{"n_layer": 8, "n_head": 3, "n_kv_head": 1, "vocab_size": 8192, "norm_place": "pre", "positions": "rope", "rope_base": 10000.0, "init_std_down": 0.00715, "optimizer": "adamw", "lr": 0.00181, "beta1": 0.9, "grad_clip": 1.0, "dataset": "wikipedia_en"}
Each number is 128 + 24 x the weight over its row's rms, rounded and kept within 0 to 255. Layers, rows and columns count from 0. The size above them is the row's rms in percent of the matrix's.

# layer 3 attention output (transposed), 192x192, rms 0.0394, rows 5-22,68-85,132-149, columns 96-191
size [116 105 105  99 121 122 110 102 113 112 104 115 105 122  99  98 135  93 113  87  95  98  90  78  95  82  83  81  87  97  78 104  94  92 114  88  91  90  87  87 107 101 100  97  92  85  95  95  99  96  96  86  95  87]
[[ 99 158 117 133 158 128 139  91 115 139 141 147 142 149 108 133 139 147 134 142 161  86 112 159 107 147 145 158  79 149 109 123 140 118 119 128 135  86  96 118 108 141 153 114 156 173 141 177 111 105 135 117 119  87 186 131 160 106 136 109 148  66  80 115 151 113 129 110  84 148 105 121 139 121 106 110 115 120 177  88 139 128 115 127 115 129 125 104 135 146 165 145 113 146 114 110]
 [165 124 143 130  85 127 155 139 131 151 114 103 142  83 132 134 144 107 103 131  90 128 122 112 124 107 105  74 140  98 132 126 137 126 128 155 116 150 113  95 152 151  80 145 180 127 159 118 128 144 118 128 134 107 155 137 103 176 153 145 140 143 148 126  66 154 131 150 115 103 154 140  84 136 140 125 138 193 143 159 115 134 161 108 123 101 110 139 108 142  95 134 140 125 126 117]
 [141 145 106 119 104 149 108  95 136 124  58 119 111 112 124 144 182 111 178 140 141 107 125 140  48 173 148 139 107 108  95  87 139 130 138 142 113 152 134 154 151 126 102  87 174 103 111 165 108  97 132 117 150 130 152 130  94 130 139 126 112  74 111 112 158 158 158  97 114 140 156 122 169 158  96 118  86 122  93  75 101 120 121 126 132 144 121 136 152 151 162 124 105 135 145 103]
 [141 111 119 170 121 129 132 109 136 121 120 149 148 144 125 148 113 153 169 101 152 124 155 154 146 121 143 150 131 116  67 140 115 101  89 144 113 132 165 149  97 132 122 121 131 104 119  99 162 159 100 106 124 101 117  88  98 131 121 159 170 166 119 124 103 172 111 125 116 106 142 140 171 125 139 136 158 142 132 137  79 139 123  98 143 115 124 151  99 143  91 156  88  82 158 156]
 [ 97  95 134 118 143 112 120 127 168 142 106 110 119 104  88 101 121 138 150 129 159  98 113 133  95 140 137 178 137 132 120 150 160 133 135 109 178 123 180 151  99 106 152  89 147 130 128 170 112 113 124 154 127 115 175 120 145 120  98 145 136 102 106 153 151 120 146 110 147 124 137 104  95 109 101 111 130 104 117 131 144 103  98 131 102 127 100 151 135 114 158 135 147 111 130  71]
 [150 164 100 122 108 118 142 141 113 132 155 135 125  83 160 146  99 155 105 139  81 116 126 155 156 167 127 120 122 120 141 104  99  98 103 128 128 201 135 122 147 132 113 175 139 124 127  63 144 169 115 155 160 175 112 132 101 128 103  86 137 119 150 166 113 125 160 129  97  85 123 130 102 113 137 120 123 166 168 156 154 122 117 131 140 126 170 129 117 144 121 104 103 127 189 119]
 [151 126 102 164 144 130 150  80 100 162 175 144 139 101 138 111 101 184 105 104 102 153 159 138 157 128 104 133 120 164 104 185 119 126 151  97 152 117 149 138 131 141 114 117 130 144 133  69 125 145 134 117 135 112 124 144 129  74 164 121 128 130 123 115 136 139 144 131  89 133 132 125 143  77 104 193 142 166 144 117 139 130 152 151 150  82 170 116 116 182 100 106 102 146 145  95]
 [135 145 130 148 113 133 164 109 127 132 130 110 132  57 153 135 123 163 102 138 137 153 145 133 125 122 105 135 133 150 110 115 129 132 112 166 115 125 149 141 121 157  61 143 127 112 113 114 151 170 140  91 141  92 135 104 119 156 120  99  87 156 120 141 135 140 156 143  94 127 127 131 132  97 108 122 163 137 136 147 117 109 138 112 122 127 138 143 112 145 140 150 134 134 135 125]
 [162 175 104 162 148 148 136 133 111 128 154 119 122 121 118 128 110 128  99 149  71 164 101  86 169 150  75 155 125 143 123  99  73 117  92 156 155 136 124 151 181 150 133 159 125 123 139  91 106 153 107 153 157 119 136 123 116 131 100  77  76 112 136 165 123 107 136 149  90 104 118 112  95 133 155 142 109 174 170 146 142 110 138 153 132 135 154 112 116 145 117 137 143 166 141 145]
 [163 165 141 119 133 131 166 119  70 117 127 112 119 112 152 147 141 157 113 154  87 112 121 134 133 104 121 149 146 126 132  93 122 155 102 123 101 116  84 120 157 178 133 172 135 183 121 116  94 164 133 156 152 135 153 117 125 117 122  67  78 126 140 143 138  95 140 130 112 164 103 154 136 121 132 129  92 129 167  82 109 156 195 117 145 131 153  67 120 142 125 139 163 187 129 114]
 [100 103 147 117 163 131 138 129 142  94  99 112 140 104 108  99 112 135  80 130 144 154 151 141  58 132 130 132 145 153 105 137 137 120 154 170 164  97 151 122  97 148 164 129 161 124 110 172 164  88 113 112 149 102 133 134 147 129 176 135  95 123  79  93 166 128 116  99 111 200 152 146 152 138 121 119 167  87 127 112 138 107 125 173 124 110 145 174 122 136 179 134 124 134  77 108]
 [ 97  87 136 138 164 112 147 120 160 120 124 110 161 133 108 100  90 135 104 113 128 159 129 203 108 132 150 108 137 122 108 176 167 131 114 132 168  77 137 130  87 103 170  80 146 110 125 173 152 116 156  89 117  93 154 128 155  70 136 159 160 129 115 110 142 140 132  97  97 129 147 107 126 110  85 121 175 117 136 152 122 106  99 139 146 127 116 128 132 150 146 139 105 121 120 130]
 [123 153 121 127 143 123 143 155 131 134 120 131 133  89 117 146 181 101 111 146 166  68 123  97 116  90 110 128 114 142 142 105 104 119 142 121 138 133 138  66 126 130 160 148 119 151  79 170 115  51 118 160 142 134 149 108 164 117 115 123 104  88 106 133 138 142 136 126 138 152 136 106 121 128 149 121 122 113 102  61 138 104 137 152 125 137 133 109 143 135 166 150 143 138 115  99]
 [102  99 133 128 133 166 107  84 139 125 117 139 133 145 116 157  96 154 116 119 117 133 151 127 120 134  94 153 139 112  68 118 122 118 163 125 133 141 151 131  99 184 107 110  79 154 133 144 182 123 173 141 134 111 119 102 158 146 110 162  92 158  93 157 146 135 125 174 116 114 147 114 131 126 140 161 136 119 105 158 137 126 156 151  97 122 114 131 128 129 131 139 113  67 126 139]
 [147  91 128 129 138 143 168 185 108 137 122 151 118 156 108 113 124 105 114 126 115 149 112 134 122 161 151  87 111 125 172 115 124 134 167 119 153 115  97 133 108 108  83  78 145 126 123 172 113 102 155  97 109  87 108 177 153  71 137 130 169 108 148  64 176 154 150  98 125  87 135 122 103 113 126 101 122 133 146 134 121 166  71  93 119 137 117 153 135 146 137 134 131 152 140  96]
 [103 128 141  92 184 102 162 113 111 119 122 120  96 114 125 143 166 148 101 141 124 152 154 156 116 100  89 153 151 110 132 135  94 154 151 153 101 157  79 142 147 138 179 117 189 166 149 127 117  94 112 162 129 123 177 121 168 111 109 121 126 117 106 152 186  87 138 123 139  97 118 134 128  93 168 157 113 118 137  98 142 133 125 164 140 125 161 138 138 104 164 145 146 126 160 148]
 [109 121  92 105 132 148 122 147 131 132 118 130 158 162  76  85 150 142 150 138 135 117 131 122 124 180 174 120  78 149  93 146 146 122 141 115 188 115 159 137  80 128  96 121 111 132 127 135 106 126 133 135 110 128 108 159 159  93 134  64 118  88  86  98 139  98 110 145 122 129 144  95  92 136 109 140  72 124 129 111 108 119  96 115 115 122 167 108 112 158 111 133 122 137 145 132]
 [176 173  99 161 111  89 118 116 108 121 143 162 151 117 162 150 134 166 150  87 117 127 118 109 137 119 133 128 148 111 152  98  98 141 117 102  96  97 125 118 164 104 186 159 137 117 126 103 108 192 123 153 139 139 158 160 107 127 128 114 137 141 102 141  74 168 104 148 150 156 101 128 150 140 136 119 156 140 125 122 109 119 147 147 101 118 153 103 121 124 121 157 121 103 152 105]
 [121 124 123 126 124 121 112 181 153 158 105  99 142 112 139 144 142 153 130 118 154  91 137 114 158 136 125 104 150 124 133 107  66  77 114 110 160 121 166 153 157  79 136 161  69 106 123 139 135  89  99 140 124 134 124 127  93 125 130 150 157 121 122 156 137 173 117 136 134 117 102 135 108 112 177 146 142 118 163 108 172 150 151 139 121 121 173  99 139 102 146 123 106 102 127 114]
 [125 113 137 161 112 143 155 177 116 189 130 111 157 120 186 176 164 143 176 106 120 129 130 144 116 100 159 106 133 131 144 128 139 123 159 158  94 167  95 131 137 143  93 130 105 151 164 152 146 121 107 131 148 104 112 153 111 142 144 141 137 134 140 144 146 131 127 184 148 131 111 116 145 108 152 108 130 158 119 136 181 139 147 114 146 108 112 117 128 144 130 112  91 130 142 173]
 [141 137 128 127 142 138 130 126 101 134 146 131 110 137 127  78 123 125 125  99 111 101 109 111 132 140 105 134 174 102 133 104 138 129 134 117 160 140 118 144 101 104 128  87 119 127 142  97 198 132  77 167 120 120 126 136 105 140 107 160 123 102 130 175  95 154 141 159 158 161 112 141 150  76 102 173 194 122 125 139 129 113 143 163 127 135  95 142 123 118 168 130 140 136 144 117]
 [ 96 131  79 127 129  93  97 160 126 128 156 150 104 118 151 138 102 133 120 149 129 136 135 159 141 150  92 150  89 143 116 129 109 132  91 102 105  94 140 138 132 140 132 132  95 119 138 120 102  97 131 124 131 140 114 128 122 122 128 131 138 124 134 166 151 141 102 126 101 108 113 152  83 146 144  61 101 146 150  92 118 147 154 120 144 154 173 111 135 133 145 130 160 131 123 122]
 [162 120 114 127 135 120  87  99 125 142 109 143 106 138 100  77 119 148  91 117 144  87 143 131 135 105 115 133 161 163 109 111 114 153 132 120 119 153 118 132 129 112 159 119 136 149 167 133 105 133 138 160 146 118 125 162 142 113  97 112 103 149 138 105 122 145 157 141 141 137 108 137 149 117 141 116 204 113 132 183 171 149 131 135 118  73 126 105 115 115 108 165 115 117 115 103]
 [125 122 134 134 138 119 126 120 101  69 110 141 116 119 147 186 126  80  81 120 110 132 156 152  99 132 137 124 125  86 155 113  87 124 171 132  78 126 107 132 152 105 125 120 115 176  99  95 106 159 179 110  86 133 116 100 117 143 111 121 164  95 143 127 126 101 123 100 142  86 126 198  95 142 121 118 102 152 147 140 116 139 147 162 137 156 113 149 137 151 129 120  83 104 141 144]
 [104 114 102 126 136 102 135 164 124 145  79 102 107 132 142 125 129 144 160 116 150 133 137 117 147 165 126 101  93 115 166 133 144 100 100  96 124 118 144 118 114 132 134 112 116  84 105 121 133 129  98 136 152 126 139 153 129 132 147  87 130 142 172 108 116  75 139 124 147 138 109 129 134 126 140  85 131 120 113 128 161 173  99 168 144 152  97  78  93 158 144 125 138 150 123 109]
 [130  97 107 141 129 141 127  99 150  97  81 122 137 107 141 112 163 176 129 151 113 103 106 150 140 159 109  88 144 115 102  95 140 160 116  99 124 135 130  87  97 140 168  90 181 132 133  87 131 122 133 115 103 146 144 173 150 166 159 119 101 151 119 106 115 133  91  94 153 118  99 130 162 109  93 153 173 100  99 151 193  95 138 136 176 123 112 127 159 141 121 174 156 103 138 109]
 [109 104  76 136 109 117 141 146 140 118  76 137 129 163 155 121 122 100 153 118 112  83 149  89 139  79 126 121 164 138 177 141 181 159 112 117 109  93 131 140 156 116 115 134 144 145 107 160 135 153  98 119 127 112 138 139 153 174 150 168 178 136 139 150  96 166 116 119 177 160 100 147 138 114 125  89 146 113 130  93 150 110 107 151 114 127 119 137 123 126 102 135 137 162 112 105]
 [124 104 147 142 125 178 117 126 158 114 131  94 115 147  93 111 129 138 138 137 113 115 139 143 110 115  64  65 142 157 138  95 106 120 129 158 121 147 157  84 122 168 170  94 126 143 157 140 151 120 117 100 152 141 130 153 147 140 136 156 134 173 130 107 131 115 108 126  49 119 148 128 159 145 160 133 186 147  88 130 149  78 128 124  83 139 127 136 125 109 120 137 173 139 115 166]
 [117 137 114 138 126 156 143 181 152  98 109  86 148 125  95 118  97 146 141 170 160 137  86 115 129 169 117 113 121 134 136 136 140 120 146 129 153 133 123 140 149  91 131 101 101  93 122 146 152 122  91 135 113  87 115  98 127 131 128 140 142 139 128  91  87 134 142 146 140 129 147 149  74  83 134 127 135 100 120  77 152 119  93 133 107 144 122  83 146 144 163 129  95 142 103  95]
 [130 143 135 118 104 108 118 128 143 116 131 132 136 102 140 126 165 129 160 134  92  98 126 183  96 118  87 112 147 114  76 148 122  89  92 137 101  78 146 137 156 104 122 135 157 141 114 109 174 119 132 122 133 150 139 162  97 154 106 151 113 118 106 137  71 177 110 142 113  86 157 100 145 130 137 149 162 154 125 147 123  92 113  96 104 124 137 152 101 128 100 127  59 105 158 104]
 [156 125 119 164 151 160 155 163 132 159  96 133 114  97 172 110 144 107 148 131 129 130 155 125  81 135 149 113 139  76 171 144 150 115 136 122 130 147  97 131  91 164  87 122 138 147  65 110 127 109 142 163 178 163 111 113 104 110 114 133 117 175 143 145 112 134  84 126 139  71 130 135  94 122 144 123 114 132 111 115 132 148 113  98 139 137  70 168 174 114 139 152 110 103 139 125]
 [150  98 165 132 137  99 101 107 162 129 147 140 115 106 132 135 139 100 123 137 115 170 134 161 136 138 107  86 177 126 109 135 117 149 119 146 106 131 153 125 177 156  81 123 112 132 131 124 149  92 122 124 111 153 129 110  88 147 104 158 124  75 127  88 161 133 126 164  95 125 114 111 116 138 120 161 133 184 115 144 146 167 114 112 159 125  96 160  78 112 110 106 114 138 126 139]
 [160 131 121  88 117  83 115 144 120 122 130 168 143 150 113 134 144 169 118 161 121 110  99 191  89 145 140  96 120 113 123 156 112 134 136  78 106 122 112 161 130 103 131 139 131  97 107 152 105 108 123 118 134 131 152 126 158  82 141 118 134 138 136 129 107 156 107 111 128 172 124 124 141 116 160 113 130 162 136 117 135 138 145 121 128 129 166  73 138 153  92 130 104 161  94 115]
 [130 165 126 136 103 108 129 121 114 155 142 163 152 121 162 120 142 152 103  79 153 109 151 144 150 118 114 151 114 141 100  99 131 125 100 128 113 121 129 137 141 121 133 143 115 163 125 114  98 118 104 180 114 116 105 113 122 126  97  91 101 121  93 155 133 137 139 152 108 107 136 104 160 107 182 154  99 157 148 140 104 128  94 145 123 134 128  53 121 154 105  69 119 164 142 100]
 [144 115 143 138 122 152 118  87 140 123 130 134 107 157 135 138 103 100 122 149 130 134 118 122 140 132  98 140 133 102 146 117 155 122 136 130 125 155 142 100 156 137 138 115 136 111 121  83 165 140 116 146 128 154 121  92 133 159  92 112 142 100 150  80  93  81 170  94 108 139 129 126 123 158 145 135 146 135 122 150  89 118 127 119 111 139  72 142 106  97 140  90 122 118 154 122]
 [147  96 193 143 151 106 127 132 152 131 121 176  99  74 168 165 125 115 129 129  89 117 130 181 154 134 128 136 128 100  77 162 144  99 127 121 109 103 104 124 146 101 138 134 142  73 109 139 157 128 109 125 160 105 149 133 115 165 147 144 142 144 140 128 154 118  95 125 117  50 137 144 144 112 132 155 145 176  98 167 186 113 152 153 121 167 112 111  95 109  93 121 125 110 109  92]
 [102 159 129 122 160 120 101 161 113 120 100 129 156  83 131 163 154 163 125  81 132 112 123 132 133 167 136 125 161  77 130 156  88  97 142  78  79 127  86 162 180 132 124 145  91 119 127 124 187 117 121 132 123 132 159 110 132  99 105 178 163  98 116 164 144 184 133 162 106 142 117 119 128 142 138 154 110 130 156 106 140 115 161 140  92 139 154 155 157 127 167 119  67 128 146 108]
 [142 116 136 152 134 109 113 100 130 179 127 103  98 133 152 146 106 101 165 155  90 123 103 122 139 103 141 128 129 148 135 151 136  82 155 133  94 168 110 142 152  91 124 165 116 108 160 170 161 102 162 158 126 115 127 104 120 107 113 134 130 131 140 155 118  97  99 163 137 141 123 129 133 166 149 124 126 176 112  99 142 142 193 173 151 150 111 118 156 128 102 136 112 132 133 145]
 [126 127  84 128 152  90 117 157  95 137 118 149 132  94 102 125 112 147 114  98 101  98 115 126 145 139 131 123 144 163 112 112 167 154 151 147 146 127 127 142 126 115  79 136 147 136 130 107 136 143 126 144 124 197 189 132 167  84  88 126 121 100 116 172  69 100 117 118 113 157 122 142 130 163 101 166 148 140 101 114 178 146 136 123 119  99 124 121 130 131 141  88 139 125 127 147]
 [136 128 124 145 115 145 134 146  66 110 170 183  83 112 107 162 144  96 159 142 127  94 104 131 133 153 114 167 144 119 106 106 108 180 110  77 117 123 100 164 137 152 120 136 122 109 155 147 127 149  91 183 118 113 112 118  85 155 106 155 169 137 110 147 131 120 124 134  94 132 123 135 120 105 153 123 106 169 109 137  99 116 151 143 119 157 128 125 155 130 153 101 167 120 139 109]
 [118 167 119 155 138 109 158 101 110 123 103 163  95 170 118 125 142 110 104  89  92 134 124  85 148 126 136 153 124 138 107 119 154 149 125 113  81 140 139 150 148 114 141 105 126 141 153 168  97 102 159 124 122 119  83 146 123 131 101 108  76 127 125 124 157 130 159 145 101 102 146 155 164 125 145 101 113 118 135  96 127 152 128 120 118 125 129 127 149  89 101 154 136 138 112 123]
 [133 108 109 120 127 125 137 160 131 147 144 110 128 131 157 128 122 138 107 155 125  89 136 103 147 124 121 110 100 148 131  99 108 111  79 154 111 113 158 122 121  73 153 137  96 104 156 105 108 173 121 133 164 125 119 146 109 113 148 115 127 156 179 120 108 162 145 112 162  98  80 174 105  96 137 137 124 127 123 119 134 176 111 117 118 113 163  75 140 154 116 155 138 115  96 137]
 [ 87 123 114 112 147 126 175 172 122 103  98 117 140  89 114 112 119 102 114 125 133 146 116 137  92 117 140 119 108 137 135  83 124 153 109 142 135 129 164 120 120 176 141  75 170 134 110 114 139 101 174 109 126 125 138 152 127 131 106 126 118 114 131 139 154 115 156 152 153 184 137 107  98 139 135  80 159 142  78 101 156 150 117 162 147 128  95 170 121  84 163 111 137 139 106 110]
 [146 153 165 122 138 154 101 119 150 115 100 151 171  95  88 128 157 124 133 140 154  97 136 129 131 146  95 131 116 108 143 123  97 135 162 133 156  91 112 102 148 147 132  87 123 163 108 106 153  82 174  69 143 136 150 128 143 129 150  93  81  88 106 129 151 145 116  96 116 161 145  90 117 144 101 126  98 117 109 129 147  82 161 140 146 116 109 183 125 104 203 145 116 165 155 135]
 [ 96 110 102 157 111 136 108 109 168 114 118 132  99 133 133 100 112 132 152 113 125 113 128 127 128 120 141 155  79 170 128 101 110 151 139  76 149 132  72 143 118 129  99 123 139 161 175 114 118 155 138 113 170 101 130 129 144 115 118 144 121 130 147 135 156 111 104 115 157 136 171  98  90 136 138 106 150 161 151 157 186  97 135 114 103 117 124 122 108 133 144 121 137 154 121 155]
 [121 123 112 125  95 159 118  97 162 111  94 145 101 141  96 119 108 188 143 156 121 131 157 175 113  91 136  88 171 130 111 153 137 112 125 132 134 126 142 143 173 149 130 112 130 166 133 171 171 132 129  76 181 137 119  96 108 117 117 162 128 144 101 103 128 147 119 147 102 108 146  69 107 167 158 139 161  95 119 131  97  81 165  98 105  85 126 156 105 117 136 143 120 128 125 141]
 [131 104 153 136  96 152 135 113 141 118 124 109 135 109 109 144 162 114 115 119 108 144 106 150  86 140 126 136 120  87 148 146 158 178 174 148  71 136 148 131 122 174 121 106 125 148  99 158 165 125 165 151 141  80 117 113 123 139 103 173  77 104  87  93 100 135 117 171 112 133 141  90  78 163 120 154 123 117 122 136 132 109 112 120 136 150  60 165 164 132 130 103  81 143 100 121]
 [139 167 140 128 103 131 142 164 142 139 127 141 127 118 130 138 152 144 130 153 101 111  97 111 150 159  96 138 131 153 167 122 167 108 129 106 156 163 115 135 103  79  99  85 129 141 155  63 119 137 124 123 165 164 149 125 127 128 131 107 123 121 136 181 117 126 125 111 106 103 152 120 144 108 112  93 136 193 159 122 105 107 168 121 124  84 118 132 118  98 103 137 133 139 141 111]
 [126 129 120 103 159 101 129 123 138 114 117 122 115 121 185  65 104 165 125 143 155  93 110 138 116 174 133 121  91 142  97 143 128 112 152  75 129 132  72 124  82  99 132 151 108 125 132 127  96 109 139 132 142 145 116 144  96  65 109  67  89 152 177 147 132 115  92 106 144 107 129 153 107 131 152 109 109 139 114  87 171 141 150 130  98 172 141  88 124 108 136 181 129 141 115 140]
 [172 137 126 153 111  85 139 120 144 143 160 103  91 128 140 159 144  96 108 139 102 168 145 132 142 144 165  93 133 153 165 151 134 138 124 134 123 158 135 110 179 123 130 118 143 111  77 108 159 149 103 158 167 131 137  93 115 151 128 141 165 165 127 134  98 122 108 126 123 140  94 118 136  92 159 188 148 149 133 139 129 165 111 146 153 121 108 166 133 112  67  80 110 110 149 108]
 [138 104 128 107  94 152 114 183 136 143 136  95 136 128 142 137 124 108 146 139 126 114 118 146 129  99 121 115 107 132 128 121  93 100 151 178 123 133 120 120 112  62 125 138 142 126 166  99 108 179 134  94 159 133 112 162 151  97 136 145 141 156 181 104  99 127 130  94 125 136 106 140 120 128 126 119 126 147 155  85 112 105 127 120 147 117 153 150 114 153 132 123 153 137 136 107]
 [103 146 120 155  79 112 107 147  96 105 132 151 115  98 171 103 123 195 149 102 140 136 153 189 163 130 152 138 161 118 141 139 145 133 173 102 139 154 110 137 169 117 121 136 151 134 140  82 147 145 120 131 171 124 108 124 135 115 104 106 136 155 113 146 130  83 123 139  95 130 106  70 139  95 145 116 150 127 103 162 151 104 112 158 148 137 146  64 107 123 132 102 114 111 186 150]
 [133 104 136 146 132 187  94 113 147 149 119 111 104 145 159 151 132  79 128 144 117 149 116 145 145 149 115 121 137 125 122  92 117 166 118 137 131 163 119 101 116 161 136  86 118 115 155  80 167 134 121 145 128 123 163  78 126 185 103 131 154 143 108 121 131 131 151 101 115 122 110 110  73 100 119 161 142 158 120 151 134 108 133 115 128 173  72 130 128  90 118  82 114 117 138 119]
 [160 112 129 117 101 115 137 198 123 119 141 138 139  53 117 155  94  93 119 121 113 157 118  96 154 131 103 115 147  91 126 103 162 130 121 140 128 115 148  80 123  81 160  99 173  90 163 125 125 137 114 133 147 160 141  92 144 138 146 111 135 139 126 114  94 127 109 112 127 103 133 153 113 173 106 146 147 150 119 143  81 134 120 107 134 129 111 177 100  64 102 152 134 152 104 108]]
# layer 3 attention value, 64x192, rms 0.0415, rows 5-22, columns 96-191
size [ 94 102 103 102 103 101 103 110 101 106 106 107  95  94 105 102 108  96]
[[153 178 124 139 137 117 123  99 163  80 110 129 102 127 128  89 111 107 130 126 137 130  95 143 126 122 101 167 160  93 122  86 102 158 126  95 138 118 116 138 141 100 113 128 164  99  91 127  91 144 104 145 127 160 120 160 140 126 124 137  98 134 107 175 114 165 136 105 110 156 127 142 124  97 114 161 149  91 117 130 117 115  93 140 113 118 135 150  94 104 180  85 163 126 113 147]
 [140 112 111 162 121 145  92 142  90  89 156 159 113 123 114 145 165 167 112 128 139 111 167  80 124 121 132 147 101 141 137 145  72 126  60 154 112  78 162 153  80 184 124 131 123 144 134 106  72 153 151  92 136 132 117 109 126 136 119 140  89 108 135 108 137 114 144 122 159 104 140 128 141 146 134  80  81 115 131 119 156 166 107 104 120 112 131  92 111 116 118 126 145 136 120 138]
 [110 150 127 136 129 138 153  97 150  37 106 102 136 188 177 141 128 140 156 142 111 117 128 130 135  92 106 125 129 123 152 125 150 123 153 105 116  99 123  97 142 122 113 162 138 125  97 164 145 118 145 124 182 128 128 123 143  99 129 191 119 161 151 159  97 119 131 138 142 134 151 111  92 145 133 147 122 139 123 160 164  89 137 141 114 127 109 120 132 163  68 127 157 118  84 148]
 [131  94 123 120 121 134 107 118 121 108 127 104 149 125 132  80 121 117 130 130 125 156 130 149 105 100 111 115 135 124 107 127 125 144 159 168 148 145 120 103 157 148 116 159 139 110 108 137 125 137 130  95 126 102 151  78 161 126 175 120 133  89 133  86 161 132 114  99  99 110 138 114 111 149 147 143  82 154 138 112  93  93 100 125 146 106 179 152  83 162 168 144 162  88 147 104]
 [141 122 144 158 116 106 130 154 138 145 146 141 157 114 128 148 116 112 154 121 146 122 130 145 134 105 122 127 139 116 129 110 147 151 215 118 140 134 115 157 119 155  86 121  83  90 121 126 161 106 157 126 112 105 133 130 113 181 158 110 138 103 110 131 117 149 136 132 122 108 151  99 172 102 139  80 136 107 143 119  93 143 135 115 153 134 112 142  95  72  96  91  92 161 132 102]
 [141 113 121 144 105 152 133 129 131 159 175 145 115 160  98 147  90 100 142 138 128 116 154 117 114 124 125 104 108 131  95 157 131 161 158  97 153 133  74 118 123 112 113 135 154 132 115 109  99 173 125 144 144 132 131 117 116 127  97 144 129  81  85 133 134 168  94 119 121 102 168 147 156 147  84 134 115 163 110 127 134 114 127  99 129  77 126 131 155 140 147 135 125 109 137 122]
 [144 148 162 124 154 145 107 111  96 181 142  81 104 114 116  98 100 119 149 137 158 116 133 156 130 138 134 111 146 110 136 123 123 117 115 129 138 155 145 140 125  90 141 130 157 105 147 185 165 158 124 155 158 113 139 139 112 119 116 128 142 174 150 111 158 106 123 128 119 132  90 169 112 176 131 108 141 130 158 148  79 149 104 128  82  97 105  96 122 112 128 117 105  92 136  90]
 [165 148 164  85 133 157 113 139 121 154 143  91 137  95 110 134 132 122 119 111 129 114 111 146 121 123 112 112  95  91 102 131 126 113 171 134 130 183 128 119 106 159 139 155 107 139  98 146  76  94 130 165 136 149 126 124  64 125 115 130 105 153 105 143 103 105 134 121 130 101 140 123 140 146 123 161 119 117 166 116 105 118  83 122 131 165 136 115 149 114  51 138 107 101 122 115]
 [107 147 188 117 119 126 106 137 191 129 134 160 120 116 171 140 139  83 113 129 137 119 120 125 158 146 144 125 103 117 107 133 163 115 147 119  96 167  92 141 133 107 166 155  96  83  94 111 102 139 128 156 112 156 145 158 127  99 106 102 129 103 143 104 168 120 164 127 156 158 123 123 152 115 118 159 125 120 157 139 122 143  87 141 199 130 162 123 109 153 124 122  98 151 118 126]
 [124 184 116  93 148 112 105 126  93 136 137 168 136 138 100 101 141  97  80 114 109 104 149 103 106 120 111 161 139 142 115 108  88 115 116 139 141 116 106 112 123 142  92 128 128 101 156 125 137 143 131 108 120 120 141 154 164  93 163 119 162 108 135 109 137  89 106  94 109 117 126 112 141 119 120 127 108 161 120 148 146 107  97 129 165  91 185 163 118 134 132 118 157 124 127 125]
 [ 97 101  65 123 129 157 141 129 118 146 134 140 138 156 157 148 127  62 163 106 133 173  98 122 161 145 136  96  97 133 137 137  91 130 143 119 147 130 161 133 124 157 123 158 127 143 106 110 127 139 134 144 117 114 127 127  92 146 145 145 127 151 152 163 176 106 108 143 177  87 121 135 117 126 138 173 113 131 152 111 133 104 118  89 132 133 134 104 146 128 131  86 142 130  91 147]
 [ 91 151 108 112  61 105 121 101 130 149 120 135 139 164 118 102 198  97 180  77 153 148 130 137 124 154 106 118 104  93 119  86 124  87 106 144 128 171 148 124 141 146 116  97 133  79 137 151 124 118  94  84  98 109 120 123 146 163 191 135 141 135 120 118 113 150 163 121 111 149  82 120 141 120  99  96 105 109 159 147 128 141 119 140 137  92 145 116 135 115 101 115 141  71 136 130]
 [121 135  88 133 120 158 108 148  98 125 145 133 175 117 117  92 145 167 117  61 106  81  94  96  75 123 147 109 112 138 123 122 106 113 146 173 128 124 145 155 115 112 154 147 169 126 167 128 123 140 133 135 100 119 126 129 140 159 121 114 123 126 133 142 108 137 147 130 131 116 119 157 117 128 123 110 108 106 154 139  98 118  85 145 118 177 140 111 116 144 138 150 118 117 131 156]
 [128 143 159 156 145 108 162  92 104 142 116 134 132  78 103 135 159 122  84 123 159 177  89 149 112 116 146 118 152 161 126 136 123 147 143  93 113 140 134 134 135 137 101 168 152 139 153 125 134 129 139 155 122 125 140  85 102 134 101 164 116 132 106 137 125 142 166 183 169 111 149 115 124 118 120 117 112  98 123 117 150 153 111 161 179 141 114 126 136  87 142 118 107 117 157 138]
 [109 117 127 111 123 105 105 134 174  87 144 113  94 145  79 144 160 123 140 133 165 105  63  87 123 125 117 142 129  77 154 132 100 110  68  94 137 141 164 128 136 163 115 127 147 153 120 134 134  94 132 135  98 158 142 128 116 156 119 142 122 149 137 127 105 148 145 148 162 124 135 200 127 139 107 107 104 127 115  99 127 137 153 122 103 117 144 138  87 132 160 114 142 152 118 146]
 [138 121 114 115  93 101 160 107 148 114 111 135 182  81 109 130 172  85 130 148 133 112 135 145 133 132 195 139 109 138 153 136 141  93 110 156 160 104 145 147 134  93 114 129 164 135 142  80  98 183 123  89  65 136 101 125 107  92  99 145  85 127 110 132 113 103 100 146 146 133 129 120 164 117  96 147 165 157 158 109 103 103  82 169 137 153 109 151 107 126  86 165 147 165 112 152]
 [ 77 102 110 159  87 145 125 142 147 109 120 137 130 175 173 142 117  99 133 165 106 106 144 160  92  87 175 103 131 161 162 133 130 175 141 126 121 137 131 145 158 131 120 143 120 125 104 116 122 115 178 119  95 135 144 121 141 130 124 121  77 124 129 140 139 120 198 107 143 160 131 125 123  74  96  98 174 143 200 129 158  99 138 119 147 135 139 166 152 129 141  98 116 117  95 155]
 [146  87 126 151 110 145 121 114 171 147 120 117 102  73 152 118 142 137  99 116 122 162 168 132 122  98 127  82 113 159  78 143 142 102 112 126 132 137 130 133  78 130 139 174 154 136 104 131 163 132 132 141 125 110 155 146  96 144 121 143 120  86 140 170 125 101 144 114 118 165 137 142 156 162 190 104 101 115 108  98 108 130 120 142 145 132 146 131 126 153  96 102 144 132 131 122]]